python train.py --n_layer=15 --d_model=256 --n_head=2 --n_kv_head=2 --head_dim=128 --d_mlp=2048 --vocab_size=1024 --activation="tanh_gelu" --norm="layernorm" --norm_place="pre" --norm_eps=1e-06 --positions="rope" --rope_base=10000.0 --rope_fraction=1.0 --qk_norm=true --attn_scale=0.0967 --bias="all" --tie_embeddings=true --parallel_block=false --init="normal" --init_std_qkv=0.0382 --init_std_o=0.0474 --init_std_up=0.0546 --init_std_down=0.0546 --optimizer="adam_hyperball" --lr=0.00413 --beta1=0.9 --weight_decay=0.0 --lr_head=0.0077 --grad_clip=1.0 --warmup_steps=259 --schedule="wsd" --decay_fraction=1.0 --decay_shape="linear" --final_lr_fraction=0.0 --batch_tokens=32768 --seq_len=512 --doc_mask=false --train_tokens=357100000 --steps=10898 --dataset="wikipedia_en"
Each number is 128 + 32 x the weight over the matrix's rms, rounded and kept within 0 to 255. Layers, rows and columns count from 0. Numbers have three digits each.

# up: layer 8 MLP up, 2048x256, rms 0.0546, rows 1085-1137, columns 128-255
# down: layer 8 MLP down (transposed), 2048x256, rms 0.0547, rows 1085-1136, columns 128-255
up1085:112102099144153149100094166108138119111115139099076166123107123096163136094103130097143125130113139107114134105139072122094150131086085136163139127100117145121146095158186119138073159119116124074159091141118170162100104113104072142118116148107114084123140109110180094095117154139087179127155118093088103071113138180106197132102148148167076162093165158122088091155129136146134172185148
down1085:138159188090131104137117151105123163190106086115130151172103158165087131087148156154142121114146107187201170178139126103139083168170123102108097095126180136078142197086103144082161090097128155162149143110123117114151159120131128103165153077094164203089125126124125152149072098088120080160120125137086116145162076125114180107097149114101160138182134112168164106090119132113088105105087
up1086:114095190111139134155103138148145137075108130057127101088135168080084213066093147141090071187123058092150144127083165130113104144105143076121148173130094168137211125033139121139117169177129102168140124171110206150112088127148159105085167088106145162112192180123098092167121086190144172108146114132164124120085132088128085161108102125116135115112126157151134096098033094173184110100168
down1086:148118107063136132140146102151187130146119137081134164150170139127133183170173105147089117106127057163089161173018062094115081128142119155182143125145138100087157081145146077122138178123135149166118088126074159126082121202122120149124094132148081126114120165100156110180165138121100163143106153110144166093111088144164115102112055147176136095102207223097107104127117107117163114141112
up1087:121124094130158150115125152129154183096113129080169209120140099102076211079135115116178117089078067101142139133180130128155078103113143108132156112157148104170133227114088184113128060159135054096136135121136150141145127116139158055160106117144172133120119148166179112124076132068052145031102116122147144187140072072144115136202155104131137114102143115130116170079094117135064115183090
down1087:124059137098125128131157065072120134170167129161080044147096154139139089206119120187103117202138089134170123161121096127108082104156090161089123159111113136057155050176113079180120124136138164150141116128156142124114130144158082148147115139122117138115131129163159147133105181156107148174187098112096144125083140101132081140107144121118112128174189094147088111134110133143124129117109
up1088:125102152107167117087121146188091183140096138112100131124113083119071140157130172112151131177108099149102146073191075111130152117130124095099106080144074164141085157156131112154146153114190142138074174142177130163123105218117130118159138196156163164066221167114123118165121183182091118158118149081155190123150169144140166142088129145088130100094130092125074102147062035104156175106142
down1088:134147179105166127117181110122120150127156176114116108192113110121133178103170101128188077113106117147137137123115136167100115134094064115189062119119130054128154132152150064141108099106166130160161077132133085108156132136110113132102120163071120137074147149130132166094116145070126184166167105165125167119132145166159118163150066135105152101087120089129077143113115154110133133169115
up1089:214133129084139188137108095169127132127160150143097142160132101112170176134040122121144181155093083111101112146096107131184161139123124098190127134158166079128129073132127173143120174181142110176151107117123076099140122102118146056101086093134132155086171149079130121097148197132130084134093137161216119094163112088145163086087118098153109078101133156176122152141084152072080167132158
down1089:160115121153145105144136124156126122091119134110123093124146100164101107093168133137150121102138173174103149114158150157147111130142123145110153086101076165098127148134118137121139050142145140159115110075095148127136137137135121188126129188131106065134133128134161185156098061101148119167182107065101128138042116158076104148112098149099161164113121092133171122098103089162185067163151
up1090:093130109090127075151129126147055164143149117111117199107138110116082139153112180084102114127094069125158099112126100154087128172142112128098129134107111106088168171124103116184132123192177109152057126145135099177130130108143114067143153104111196173134137176169179156155073133148127095133146069112078142120172149146114060177057068116155093080122160147122134083075130018145103081135151
down1090:139155064099087133059125097149122142156152100160145091100137126131075099162182118152086139136131159118104084069109078156130165074090149125169121185109123125111107061099102152120195141095121142118146158116126060068063144094092102134155164147201100146095093113119125146129117162150114181156172151136118122132078132115121162109136146138138113157149171139167100092151162130092105153091104
up1091:162118116084103144170077117151113099090119158100119115134174122094184175143132169104155158125143106144133094147165039146122124139147141128089095094165100080119101162139143142070122140108160119159130093085112183117128130078117091149150063128140131133138113106099156141122122163136056138117060113150156186181153112147106130141121074087178086135154067094169112096128129156154082102098190
down1091:055153090183108130161120096150198078162061097139161115045095122115118087152085115156110100101169168090112136150145145108066184172128154091100105123111125124120123124170147108151078094110144113106139121117113160066084146119113043111151119162115088077171144127131106130140174117146167071139197160173082118098121086129138188157125152074168176160133087107114095158171109139129154094134097
up1092:157136202112099157066098128183133054138165082147156082065163098114064061141106121145074162130111155146043132125094083113131111148176100092126112172109141173105124155152133172128101139146149136116100165173121083201118126099125132136113162156061166083084166176103076140144149134128112123107125120189156158075141113132163024172140100149158102101143150166165177149111137161053165176083078
down1092:125113132105096100100117167104151184116159123091138114109092154161095117132087134171097077046109086106165129203110184132156144150089170148115129125121161100153088129153134091110143101112053126129154132135115151154145175076131151118099112082177110146114164109125112156163029123110119169152074162107105169160127190124077122149148092163145172167155118127110107064174158109160133094074124
up1093:151057122130139205104118096154123160062142120155121077186073202063110114150135110113222125185108153141130160076161145099105142120119031112132168125124114078168202160115116156117121133126203123131158120134117134119179126111122154072120096185091108093153169196167163124110108180082103168095131151086133125095168090105172144135194142152090107117164132137142130183129071116152071120118129
down1093:113180108148085085144159069091125124191064142095174147109180154149162134124111183075068072171122134133178094177079153073149126118133108054079072121098173107151088108105095160085176137129094122170100123133134141127071078139140116151147129065116127115115095122131155125138111139131145121077084143182148085119131108125144178131093182102097170101138170143102146143125187157202153150094189
up1094:177163183108112152134105152141183127163147162123109126084120145145124115152140144114119139138156117150112133147155137101187117109098133119060122163086110173179103124169143168106111144117136074128104170141094081129112133178112096074198119154095173167118173128147107134091226148138174131118098105135142180133115072080152060155130131159110077089119130121114099089098070137202132130118103
down1094:169117106155166138102113099167137091149124089138104139079181148026162096081139093131116103107133121122122139130130095120067145088184119152109129084121127137063175147131091151129132097128129167113155169126138153096142204144165118112093126083143141123040103143100170084159096147104087127157131112126136086144176101188113164149118132081166149196156101126142159124124187073131136115108124
up1095:160100141095144159151137115147114179114162129106130106145162076108115104151115123133163119144082089135114106119175130104119118122117116083126110163150101099082125074151055162087176116156135108131107148144089146204107129098139172112141132157113107092063167130106113122142118140133109166067084161116131138120095149132130132157135115148093135137092112109127140095096148115084137113137136
down1095:094155125153157102128134132132187098123100143121141151098131135123163157137127121155088131134176175127096123140117087105136158125128128134117152142123164160125145187091169095142122126147115173140156090096138151101120163162155116108122155143128116192135087123142086170117144112140132109175107088151159108144102123156106151132155137120152140100138130083170128157174142142170177167107088
up1096:127119134122171122136051101106049153106130128093075088134152054109155156120098209141153146108147098114052100167112109083139136146180122109143137062192162123095147116133124136089154141132160134101073176144141109126101150102112133122112108119118058107123193108113184176136096181115136109202076150126115105132122123121121170120158093190137102161114147131099090177130050118150073148099077
down1096:088055171133155150141108185111146164143157126120115095103132113178069130119142068120134121143070132118176125150174119143100149120143115108146129128145106068132098085181181079135106145157127093154199150107127131150162150105175164182089097112140137196134145126153071102106136153140085157059120086168106141102197100141156146170150149145075124122142128161152096173202130141133148098165160
up1097:131164103139127151120139048134174099152151113121110145128090103145139102107109175156094107143115086147126120104105121056121160130102168074155108121153101131079124133114171132096098172180175166115167104112138101117153115107093114124127119106067144095095109139151077137137120153139167130130125153136089117139073132111131140160112134130131123088063168115171119042143074093143125186181105
down1097:100146205138153122174108125153111096200174166094106111129125151101147148142141117069132152131157100152175174163108111088135089069185066134113100107138130120114093162184065161124151142112177139112101117110154127135113109134113139162162095200181133179112145130127188103145116148089106128187130110120201078124153105115108153125127177114074102155102114087153087155107139118132088131179153
up1098:152072122246147116108097150190123057146093102193155184117134176101191163096127155122150109134095128101086089144115127092161085169142192095036097123098112072087130137167147112128137115141158126052146144188130099162111126110063110104137081171106169156138155214149117135136101068073139091188070134132187158158148139197095191130151115123115143086192123120151126154140116055156162070129104
down1098:069144127129148091111134166155102129073162188111125135073135130159146099169088143165083168132127121148186158121078157124126151166178086199160249174113131138153140127076088131105150123097068167163130090121088127188096148153125128148147123114191115152101129106130123110155105116150173170094093138135145148126087099080121124108068162155090132180087133125151170160123137124066154173039140
up1099:183103020199118129099114066133130160148138105147136142115041146121134156099119119131164113208129097097136125112107099130093078125097123143137176065110155092092091130080175109143154149113134146170108081141086153078139185135131181128131128089120145113067145181184205147121092132119151099111080194069203141177087138131140124202130121110151116100111071145104089201095133083136162162105139
down1099:127142143130119151216091159129116112140161126071098120125165121127088119172122135087128132045141133121091148091135082108105129108118178179081130149141094156143115103155089123150211125118124220127083124110132153119177112131081114176156132162106155082171119124099089063174149081134108106142078156140143111134072124115129162124111124139170114137155211120128134123136164145128091115200052
up1100:090115133092137113143128127141140113131082083110116147117131174126120089112111136116103112199088137148101130102085069138137093156185090137121104118129162150101139107147137151088138192140121072155124094086091084158125138074176123184139106127093094152171156176098110108185096128110149130200200156167162126103131154138088166125103118179165115152118136159128131148082105100099204162144097
down1100:157150156130072103090126083086131105145089147099156100077130145138148200129125142159120164050173126039196097128115140128122171087131120097146108148167110092163173166146121155175169108140084109118172145158143129090120078163073121157137121093121139142149103125178110165121146147114059128110085122096110119188090111157167197167074127086036123135098126092102112113128148075142159113152123
up1101:108089129126157175167124121109179113120140098136153133138123111094105124120116109156131127146139131122046120119164120181114125101082117116112184083111108124085161115121119138131138138117152151172148094178102140112124086137104159172091152154144128090183112086138145082128107164132149134164186128148151095095110161096149117118182135156130147049114108127111114147101128120153078147140114
down1101:123151113112115122081106124148081141158087127103131144141149140142158137140116130129157100127106133136180169160081147085113117186104116136188088177138138132168119105124170129124155129156089100108141120087159111191142157131117122095131151147118143072087145167181093139118134092117099107088101161123106145114139133126135119111117108096159084175148169101100129082154134144148125094133152
up1102:117123116123145151166127126117174193111121124163100101121125110074143135143129149148123119110128143132213095143144072111113121152165120147094118173123093156141211123191119146166173092148160090120133150169145117134147154115098117088137128163109172142139184117138151129187103111071169158149126106135156132136122107089089102135165142190159143114148146148177099100138119040140151116113116
down1102:128142112102125147166086103136118109134143129107129139097162098116134126129122111090177116122168121126088095111164147122151128117087102142143137100134130096127044134131135162112145116070111142159077128124146156087121131116145143150117110197146131108188071118082100122095175157163136081120130163162095099119115137128088149153113117074099136152156145110069117137052114198100128155167144
up1103:170117114141121095133076116158112101119113144060152208092093081108162129186156141101100153112158140125163106129129091126127129142104175093076152142181100103170167134150111103133100115150180126108167104137134067104154078132148115221087135137150126133119120183086106101176144086118063143151158131136135141142074120095059115136062127155143079112106133163202127143130160110118165167111146
down1103:126098169151129131147137100102120102046113176221098124229108176192104108142109187125085048139135093095161092145150181143136157082090139150116152173122125162106171102106092121097128157066096069115165144113138207102142148173105099112105130138071138133149182181150119140117136087135106128188152149188141114164093123079148093115240138141133118141116124125155111146158127039170138091141141
up1104:129082105102150114181157121103144158133107092099227127104141125096057105135113110115154109047139120092156091141136098139060127141156151066118152107078130145088126177116183166182191148154104157120130076175141106154073140166106092119108079109142202138077143208138157143162103169102145155118168129121176114116122100133138117128151128163134150089081109096191081071161141122212205099095083
down1104:127142139136077099159143150118095144116106107103067141088100231099210147033070169172112142184152076114136140143135098121112069186106101128145176152186118150095134121166134122100183151155134178158120147118175133159098117142135087091149071127134107156084125145138149122139172090139123092115167086103156204139153147074165213156175134094150098150133096164115059182136083118112090089136156
up1105:120119182153138138172135069095184099128115139181114166173155123110156107148105151136108149163096136121164125105081100149136141161116160130023104147103078103112103108108094159146142178116138121184174092135122147127146140106102106115086067162123093156143135126112124138137182131143181146158203117114151107117079149108122110137178143194095101097148182148153174103126158064128131167188160
down1105:104136172101119177100193136164113091114113128117140096178162144172114146180155122083123152181192125143108145116134107207111106107119125101146103089106144090124154141175147114157160105171177181182136192101139136111089097131069121080116144149149134091166170100109110126150114167082082151152171102134079119143106129097115137098090113077186133130123150113120108105162126106079111060123076
up1106:123165048150163155070160115126141094096071158123144167090107154122174126069176073135174142125075128096077109119118146103152088152090094099128142075095123160104175134175139120123122161154179152116053065118164163116166092129127137144120147184109098069119156206109135072088084183175076160109177184152128079141104115162085082133129095116065101168116100182139094120087169092111150146154043
down1106:116066166111119110174150095132100182110167132160101139132141121153076171183065178092181116116105107209114078139171128125081124217125140100147056131165069139140143097113188107114149084140145124189162158089097129162153116125116103124155105105161125121091129112128156150131183129087120093125170078097088099133068158150151198128137113102105166081172090198113097071145149165120132135133153
up1107:134171155140163127128163127119100154158158087165122138050200127145078123094177177105162149147134111084120092139125143072114074103121117146134128081165134150115063155154125169141124129165164151084092120148166112141163106133139111116130170122110128158107134124134103114102129175124190112157162122064159051101125150100091126107082105180108133104175144105157118100122103110164092137152078
down1107:045097116130074134138146123174160121110048180137096102151159147136136184145097135138096110099142118116166159136092120179101112117098096108124147149130132064120149143159125083121140155102093123115142113113124099117133125108079113166149072114165109162115119138126164164124101087167072193114130137191073135157146080130133151092165070175123124164075090173092169143148192108090167154104178
up1108:151142091123126155116117152149088157113135194092144149120181172157123124089097077128134171138101154127145095178150114094097112106133132115161147162149157118076126144112121157166106097146116115135098123156072155122112088135141101116157140092142137128147172189147112126114164130135116161136078125094155161131056122118151128057153108056111130145150147196106028107126114056128136158124132
down1108:181146192155131101169164052128192130133117101142133153103115149121184095156071214119163083087185100104098142089118171133177121114134152128126123122130140130171129075078135120114106099099187099099099128107160115112113175145096153130118127164154164122097091092111149140175089113140149107102143124102123080143138156100168090172109134122138157123133142099164175142114119199159080141132119
up1109:160139093145162128124090121161131054163098127102090146095063142130151133131131150157094115166105104147083092110130140165115134147142081145117087091162137092111165133184129147167163132198187101140127122128107117172163106137105107189192149094096106093123146170108150168095171153139136140092166152148151149089166125073099088087142150155111071144075176116117153094160088146189144140179090
down1109:153099083142155083144104108126095135141163128088146168139135106111175125175142117162183128163167112097129098163136106109124125105141110093111115208104099094110101132182111159149127132112119160093153144081212170110090107120186137146112166092107153127152122141129159097098238153163121098117135135104100096092153090098111113142149136111096124095086122082140102117137156092150154154173076
up1110:133106147214154084102149109139100145166089138146110151097122134139163163133112153101156144121041135103174148048135153135135155142123139061085100127174196094146114092211108097111186155142176149203150103103098123203105112106100098102151113189157160101044124134169077107156125193110144132149159134137096199126143131125142110153130137177129150088178144144139147149084083099160098131137077
down1110:212159113151129094095054149139082086129176142085158211062123151135140102165160168128141130130075120152091179170132117138068181159162121154107105118188101155107117128161135099102149087137184063117130172176121153090142152138169153138103093134137177122090198098119072081124162128135096123139094159113244134125082170100123120078141125184152120115164113129152198162094120144087160052084187
up1111:101149159132172119138071115133075152126160056143153149125159143144132192137109077070168126159122108150086134176137086183107127127117142192098130119146103091110137081134182158119179132137163131122167123103122128163147149104101095192120076153135090038116118137095164083133158183146199089159133149101146134106138135086091111106084128097163075161179122169140144153142133148061127105134113
down1111:181162107153098076128128208159163086116092134090076154147141121144120088129074194193104078109143199139165137096141129086155096117052083151106174136123090137130163161114087141116119134186102140125062149105127136101176119108091119124087122122133176165113134122144124121118136151167100119157121118166153148177152111128142144135084155143173090159056123092103079164157124182145137112155137
up1112:109143113107180136125109097153089085116106032142150085063110133124108142158133140049124109112120151115137137173157135136190073120185148117130129099179141096123146157152166096153169061106131180073126175071120079137141160097077066135090067140164096122116151138154147150121096135110128117112158086149155157137112133069096140185074138168139168110100094112180081139118083114139147124148097
down1112:096112135137073152143123115107064163126134097153088102094118096096123066103088051162208181118063138048151083100143096139053180111107109105116064169107104126155180173105120163086078164096126123165156131132122114070134051125132138167152100143089112095150149091062116156146166086103171205150163164131104152055210136151161169120140089095167098148117116157111112107131121082147071162109131
up1113:131140128125089110128112167146149104124080109150183218126054133106068154156128108108187108154137073114125140092169150149097178100070099107097186148132084107076122127167183082152129165099158136123183075102146098043148109175157099107103123160123168117128125175141144147127065160164129154121120149150123084178131147101132094146100077174131054083128172198114165095128105124099196094173102
down1113:124074127160183118086154158064134070163134160148112100096189124105076129142102140155120143082155074110184130118076181187135090111198179109164141142137137103102131123103116117152144097103131122132142148113162146137080084175155105066090150075105115079128091109146138161135129178082110173099199173102130126083127128148162110091062157153142126165160124090094103166116120138110062104123125
up1114:130096131185155032142154095091117150060114095122087165126117102063108134120084174115115092128118191156128136128132116149138143090107132140054116116083120116137117147129130212143113155137079136154102115139105168086088155099176114098111132141102135161052136090120097103186104155131182112168125151153141144141109126124134082172102094131064134110108117111117132113169070114132108124110112
down1114:137097179165189068087102133133111116148131148151157142157179139132140106115108157166134197143149067136145142184204147095098091113154130084105138158114135144132130130074103069087110179122158104139126156140130154174107162082141112123087171152111145085094144159065144103132147153149046153119150095149172125142126113152102124174154105067144104121111145113170089162157131191127066161194127
up1115:126132129112127100103132108161115130112073086178134139161075111059080144112085116097149136135127098140113075141178128118077128121105123104157141058148095082144170119127127079141094217110174123167131112141147174098161140125158148136171099148135175130126103136110077111134108169091194088187114140139127133155169103153078120130142062175119154117093129139137139163101162120114098178112125
down1115:078089115110117167112167125134092104134094132126124156138141140107137173143130079158168160150136107173093161097104124111118119121121154123118118090133133117150157121135104182156101128103113062122100124092122104150150183116159120143102097173149119151135145099134173098142157131117121175133141136131120133120135158158144160065185099139158115088144112146123138134107128173096120126150100
up1116:104129055147085096191131128104189096138164175068086105103150113154097110157079185103136170166067110115104145128117147146156183087168088171104132144123195128127149072145125155149218156086150112098163161143105125114124163143119178170178066134139128160109136125134066128211081103173148151189171148150107147162164097046094114120111169142205093079102127144101156146141141156104103169135132
down1116:147139097100164137215114115136145202162081119083148143121122126088182148045091131182166113123130142118077122103126091173161111083111076088073120181110124163106091138144138163093143093190130071125089101070168082122157135128154112105082158130157091122100101153134140108121071105120154147114068152190148127146164121101132098070171109155137108086133135161124148098166139097162166115064156
up1117:151164099075151071094134096178096132114122057125137095094101088117123145129139171080155161110165113114164121166117070081107134074135099135094096044138114101084117169125107147062110159103113096124154143159179179094154131155122155150129106131131210107096109172137102097135098102075150113190151117175131102156078122153095143105094105146100086126166162118160122175138142127141157113142114
down1117:068109109149046165153107132085104140148105132190143161200113135146146132144086181181163105106104160106096140081094156076164091099123137167124186094134114125168156124125146135178151182118144115084172110140125107150151174140133116143104105109114183119134165117127176126091151141151191176105109118127107153148127122144147089166137111108156154094136126127087102074122174073079161139118143
up1118:109149114176092111090121113163103127146154144098135132140151071050129139117149156139109186121136151073068150117140159094063064083088142131127157141127112133116093089128143152100136143127138047212106128106103113138152127144131111142121133142127146128143118173124127129171175139203113145121111067144098118085167148124105151127179107166091123196159127100112122043125073160199119138160062
down1118:149111106100096169181104107155093104106099102113127097117135094115151132154136135167132124133148090147123098117132120126089087136100111216141039097143156132107124100181144088166151091192097101156134135124106120150087184124116084112110123096098165099179109112118133146098116188134086118142133150158126122140063169143142176115159109120161071093109148094156118079134145154116109125082102
up1119:108099146134148068124082146155104101162126163073117161138127085121094075145122181110169123095131136132100144118130147129108169106111111101124153135147139075100098112111094101103188124166121108095059161119112126110144117105104105062176086098139123131064134160155136138140217175159186188113122144142159102130074094136112110136079176126129116118108112099129143138134067093125109126180110
down1119:171151121145106117074083064122097116189129110121139091096138091127123122138090144061111157165121108069132112144106116131130129146140175145154169208171089105129125125106103057152141132112121096105120099085186086195123158112125095126080127135115126190086127193115038146144080062143173069114118123120127137121093094137165091127122128129137148086117096097135151139177175111165150151087180
up1120:140103103168098164142127135164091056063129098073137107075108165099086134087126069140162190122140171156183127153136061116105099093092086093137146174170152119100166138152107101120153129131120076127163087141118117161131083115198140237157121166085124139089190157072166116116147169126135126133141156145109136146154118122146142182134076093108148084106127187162113089121141088170114091129111
down1120:150098120152137085109151151114160152081088047121139118103129098173146091118138136081201080171066100102125160137156160114161124163081124113090090151087118143188118125102098102121082139126109127124099119198113144109188182151083119084121163108149118131173116137109134171179152129120075116164123107121144111075137154125128139159084127186174145141112135102148095161152112148155179145093150
up1121:143161122151087162082120089135171107123108067167064117138073092134179143128106164129139196141139136141152126086150110134069094123119155117175187110149135139105089160189056127140061048192144120139102072127120073113163119084116129106174130140179182092130164119127098165130109170079111115124149129133135177066115140128134113102138092095123109092120075123154152167095098113144069088115063
down1121:115105155053138092090185116104084161155140117186089125116105122152098125140143068180127107143078139121115113154084161145127129125093158174157106155209103129124055103060107048105153076121166130124136115137113181090126086120136124122083115118094098085147093086156158205099125132140093104117095135159109188177221164104102143134134123171116133137169156096107109091170079071101141107110163
up1122:141140103105162104105101103182141101085126142024130169072178080084077096135119120116124146144119111141182095101171076059075114134108135133129128091113086062103140108091164102110147131174164098088070135160128173175094119128136132105121069154089160167105076216162117160169089078209124185167150126125136092118150132185123160171101100147148063103121125131151168126135130110119062119154146
down1122:057151138106138078141113197048223163109106087128097133172121101135127079156144207120029122192118144149098158113153196114175142182119125145133147158178128116083136143077095126120124154124139100109199139144154119137097177077111137158134136113107156152083119176088150133141072122091136152183182112103138161082095173132143109120164189116123110150092157102116104145170166067165188109119141
up1123:129139100155134140147116174169142121099074162147105193149099132136151119156099099102140171179100115133130092072156083092116138076115167155114079095142112068111156179142073106093153130115117110122113022107170106096126127070156185127106133087134124122140150152115139159127146180181101145159162149098173124152135102117124118113082135174154103126128147175146125145105111104149167095156107
down1123:185121166112121118103139109105119139156097113110110064152137081138119120109151161141131107114139155127140091136142154133063114160119101156095137103135100123151097072116154124098096110152168132116109092123074146145139156109064150179145067191116110129153112138110130074108129153077150109121077143146127099076120090104109082104131130127085115114078094114116120121149087185143073212057131
up1124:196108133170157087070093137156156101151125124118159114094078115096128071156144176104125121178081125098148135152099113136069165090077137097121127139096109119100103121159143177095113105134163104134052155159171219128131124134091115112124112156142133110050108089146142150117150141124094144164128128102141146113133178115102152087157132053163095060090125186170071167185166142074138134157144
down1124:181043132117125134119158049144084125155089184149124179116141207142150184132163115086146093090168115109114135141167092062134130130085056106111142140089117130151079150093215088117165172147123117145148164092182107109124134195110071080089112113151139128207113114124167146180166151111106134130123136170178089095119115140110168144161162176136137085116124160103108184100197147105159130188142
up1125:139113153121155119135115106126159062121098121132165120098161099158094120197135106104160186128094102078172102085121107130116158074070161155105176136129134184131140163113112128095147123145122112090110159139158097154062108149133141109107094165126147136087135107151142097082135100143086211135138119099145117127101122171125193100179161089162067127131127150111140139178174138077130092138182
down1125:111090053157124134100153155098132125197099166130178128114106162139118177127156089119110142190133145141136209151189147089108107120148077085099065162156136071150133139092148199132111120123179125146111199148164160131138192099117112115099191117099159052157142102110089156144115118168147132153130185132111129079094149168099142139164077211177155123088145154139128112116130151133108077106148
up1126:192137094159095078089079104135078068157131095100105145172149108122135158104111221128129097123094147132093088094068178113127179078104086125128117097130154104139140161149133161181115084166110142152168145147193116053138134103081056112086137078176178088104177133111160139108086173073157170104141095104113091124183139110061117101155162143130153108105170117104119120144132132131144186163101
down1126:115136177169171114140126109166139119152110147137165168170172106124124118160113053144081101138104148126184083182172140123099150135146135085084113152138098159123078143070179162129098143120074114181164142082068166149070151145154153115115147139124089116140166084082092126131111119105117152210096138131196142101059153147199153114057159139157094106130160135109169109140123127133070147116106
up1127:083097166089138133095075135101140124154108140062124155166117122087153171102138100160079140161102152087164152174097105069129122151137089140136139144208188168132151116135109143123140139089137083179078095092170170141140149118141098125094157123093147073135195097099161114174099106139138172155099113135159090073124108118165104127165049165092093156115124146161152075150120132126117164094082
down1127:118075127157094135112122136182138171090153200120120111146165058111105158146119142108111100116108126099085124117185059121122131149144165173069113125167049135142084111107162076180104099097124109061145108138124122162104159130110145137129139163113183097073161098139083138083080128155155167137115207130115121115143164184119123128117153098121151156094130085111155165135174097084106130135205
up1128:178116119153131140156175145183162149094097117116186106116143150105074174143125200120134195083121145108139132117138089148115091131094125136085171077092139113170130092134136151104185167111161010070112122200127150159189124209124068118053097133135119070126188113126174124151114100157147124161140206104125121175104105098122143094117115146131136145143056131133075113139116134129162161142117
down1128:088129149102158087182160163091181119116104142151106129140113109057145145167116058133136139110155088120117168138158119108133077145132141114112137103129129138115165131109115074088119148128119111152113170149215145115168145157164139154111122084157148167103096124139132114160091197139153122159143125124107120091102165140150153187136094116062173119142195156079107104079060137108072111196133
up1129:103153091131166147103139128174109062178161081146094134134134173137131113138140152075147167128171096126081140132157111143123147115065075071133139154105152132148098136138153094072130155125179111162125078145151148148130095146077136121149098101099152134078101093135168118147093160081126109150146131201101153129144189146101191217165202195139110123040141141112147146130114155136144065150121
down1129:129145175121109127119132157090090129109080121171109144104128162152131121123116079094116137100108152115181077118096111107085079138119134125141183111135146129111099108170121123181184128163120168096083111163106101161091162154139184165167161113159092186151132159113066117143157043126108124092143105075167102138198153098128118057040104090138133158167091068143113115115106107170140115156161
up1130:181092141164162143070161096121120076152118118156142096074100160119141076101071128079113223071149114162135091135170186131166141076153097161082076104189076178079171099170103162113163160152181147081071159104092116128090081159081106115158133130180128099130103111093116164161142174099099140091132116131164164154137127102132150174095170127160120064068123175172094154162116097081226099154173
down1130:167110140136159173111121113094139181135059152115150122149192134112095114146096147155148149181152136134154154146101148179109126144069153102131142135174123086192205108099136151132130188138086138029085105140120124164078086103113086145176141081115085168184064093174152138102127116132132153109129156097141163134158178115157162071079107173180139098146148146096124143098153170163093120178128
up1131:148146120135142126080157129172049153118120143143102158136147099068128154159127159107175162175133156107092105123098102124113109083132074119131098156107135121083128101188123169077148092124135117127086106158154144182103139165120171086142164150114146113159117149118145109151137130164124131140171166122144070179165145155118090156110104120205082103190092106126141123133070078122168124133120
down1131:113066114126141103110160153116117141114089079115134175066103131189158116097163130169137101187131152165108092128120123105124128103108106132117214137119106189117127177080193114124152127133111165093117120154127084118117098112125125170163127085130083120116111164123113139152171136152128142152098092162130166174092179149103098068151162167124159141117061133158155159114136159085131094150103
up1132:163121125138120146118086121100059099140154145117148135127129156152086170184136123116102197140137154117174066114090067105088144193123062126156175205235144126104123086137150070133142127184139155126093128145103136174139015155146182130140160160086110124169093205121116162113125127085168183141090111160158113112170133120074153147114086156132098104136128176114146145119123132138153164128146
down1132:077147091118135105147178156098111104122137179170152148098109086162115080160131045083131164115149148114089121162156137155144144106073126090201135137088164095097111162110060167139143104105165142096119134113117091117118199089141185127091146091105132173170125118149101106096162128064117111140111173095124146137112115099134069129035141133139194123131073131121093135074114142122143177100075
up1133:149121152132149088114144167114182083093132149060131118142178157138104127125090147152120092099141113129203132086084015081088088099156139126127152099175148131135166077129132148144183135131118084072132129127112171135081150135163115142173141107128138092083081172102145065154098109119165071125155088081128152139153121121158136157117159135135072158136092190159072115065123135114140184100137
down1133:087165102131112140130112147126099112150084119053140135117159187191143143124121162128079130151190066109085176149116094145111176109123163145157150100091103083087075133156136142104110123206118078076092127064090039100116127106157137152101214195121127161145175106099159137146106131115102163135136151161125117088103161107131171187167094055179134112137128131157075128075159147155127177127120
up1134:108136109096137136150054100184093134138146160144122184099126096077142092041132219149163129200129125124159097114134116089114125088120118162127153130113120120138076167137110130103131077124093102133068132185157164099168121096101072185185077125173215140138157154141105136133109136122106102193040133138153105129098103123133097122028139124163158137168099161137084120071084132114135106152103
down1134:091186085118164179156174142128170137109124123169176187126126114169132154145081154116192090140045075168128173161096089130081115136135104113140089160126150078116119137089080045123137145146205125131073140156170154201139134108157092089085137124129119176094171134143195179118167110129132126107187107155138113089131187069134135136122063150130122144122074106121145062123116170120167125043137
up1135:198098155125124066139157119157138143128098114131153180162127103139073106156135095110168128094188138112090127098122141110079130113120121176123181156104111162090111082155163111116104138114154126165158074124049102155189143161161128109174111143042123156084106106143103112132179156175099086147181156153180088111146066192116093051071126103129081115180114135116076123110099161168129154144108
down1135:095096097102077176111063171082110132127159150135133159176142123134155103147102142126052144136142129139137113119098117128106128127128149153199142127082193084136142169094132158181189128151109174109153125133118119136111109067144105119139084117129112142108138149108177142160110146087074131089170122080143078097179107097086115102087108121124160131120117139160092143138174135136121201160083
up1136:123134180093150139070100079164128156139130143136102122149143146141127174094111178143183140108122100100112121115069089121069120091110110093164097171134097107093121109089088093117153133120183089094078117151090210159125114155094078155134099149150206089153121131124166147159152080113151145138136117141118187093145091159117163160078146111119172134162135107125128116159166125178101194107071
down1136:149101154105114121152178095145129127147072158130079110219138166175154138140111129145180107163117121145098135083091108127207114129165107167137100151130091135095137148106145134137156115128143163126107112150107153173139081127088102099139164176150084155138086134149119170185090161186106098189122166172145128170129160159132134109105159148092123131127134134160096190140094084123085139085116
up1137:244134153142171118166182080118118109152111134107136138127124055131150180077103175120182187152116104096129119116129111077187115155083141153155172153109058202131140077129152123104100129134120119109085157133149085178060096091099170137084133107103132087107190153144107093163180165143083163143116132127137117079073117076133177164098143159156130118185140095160143186092106101100112080062081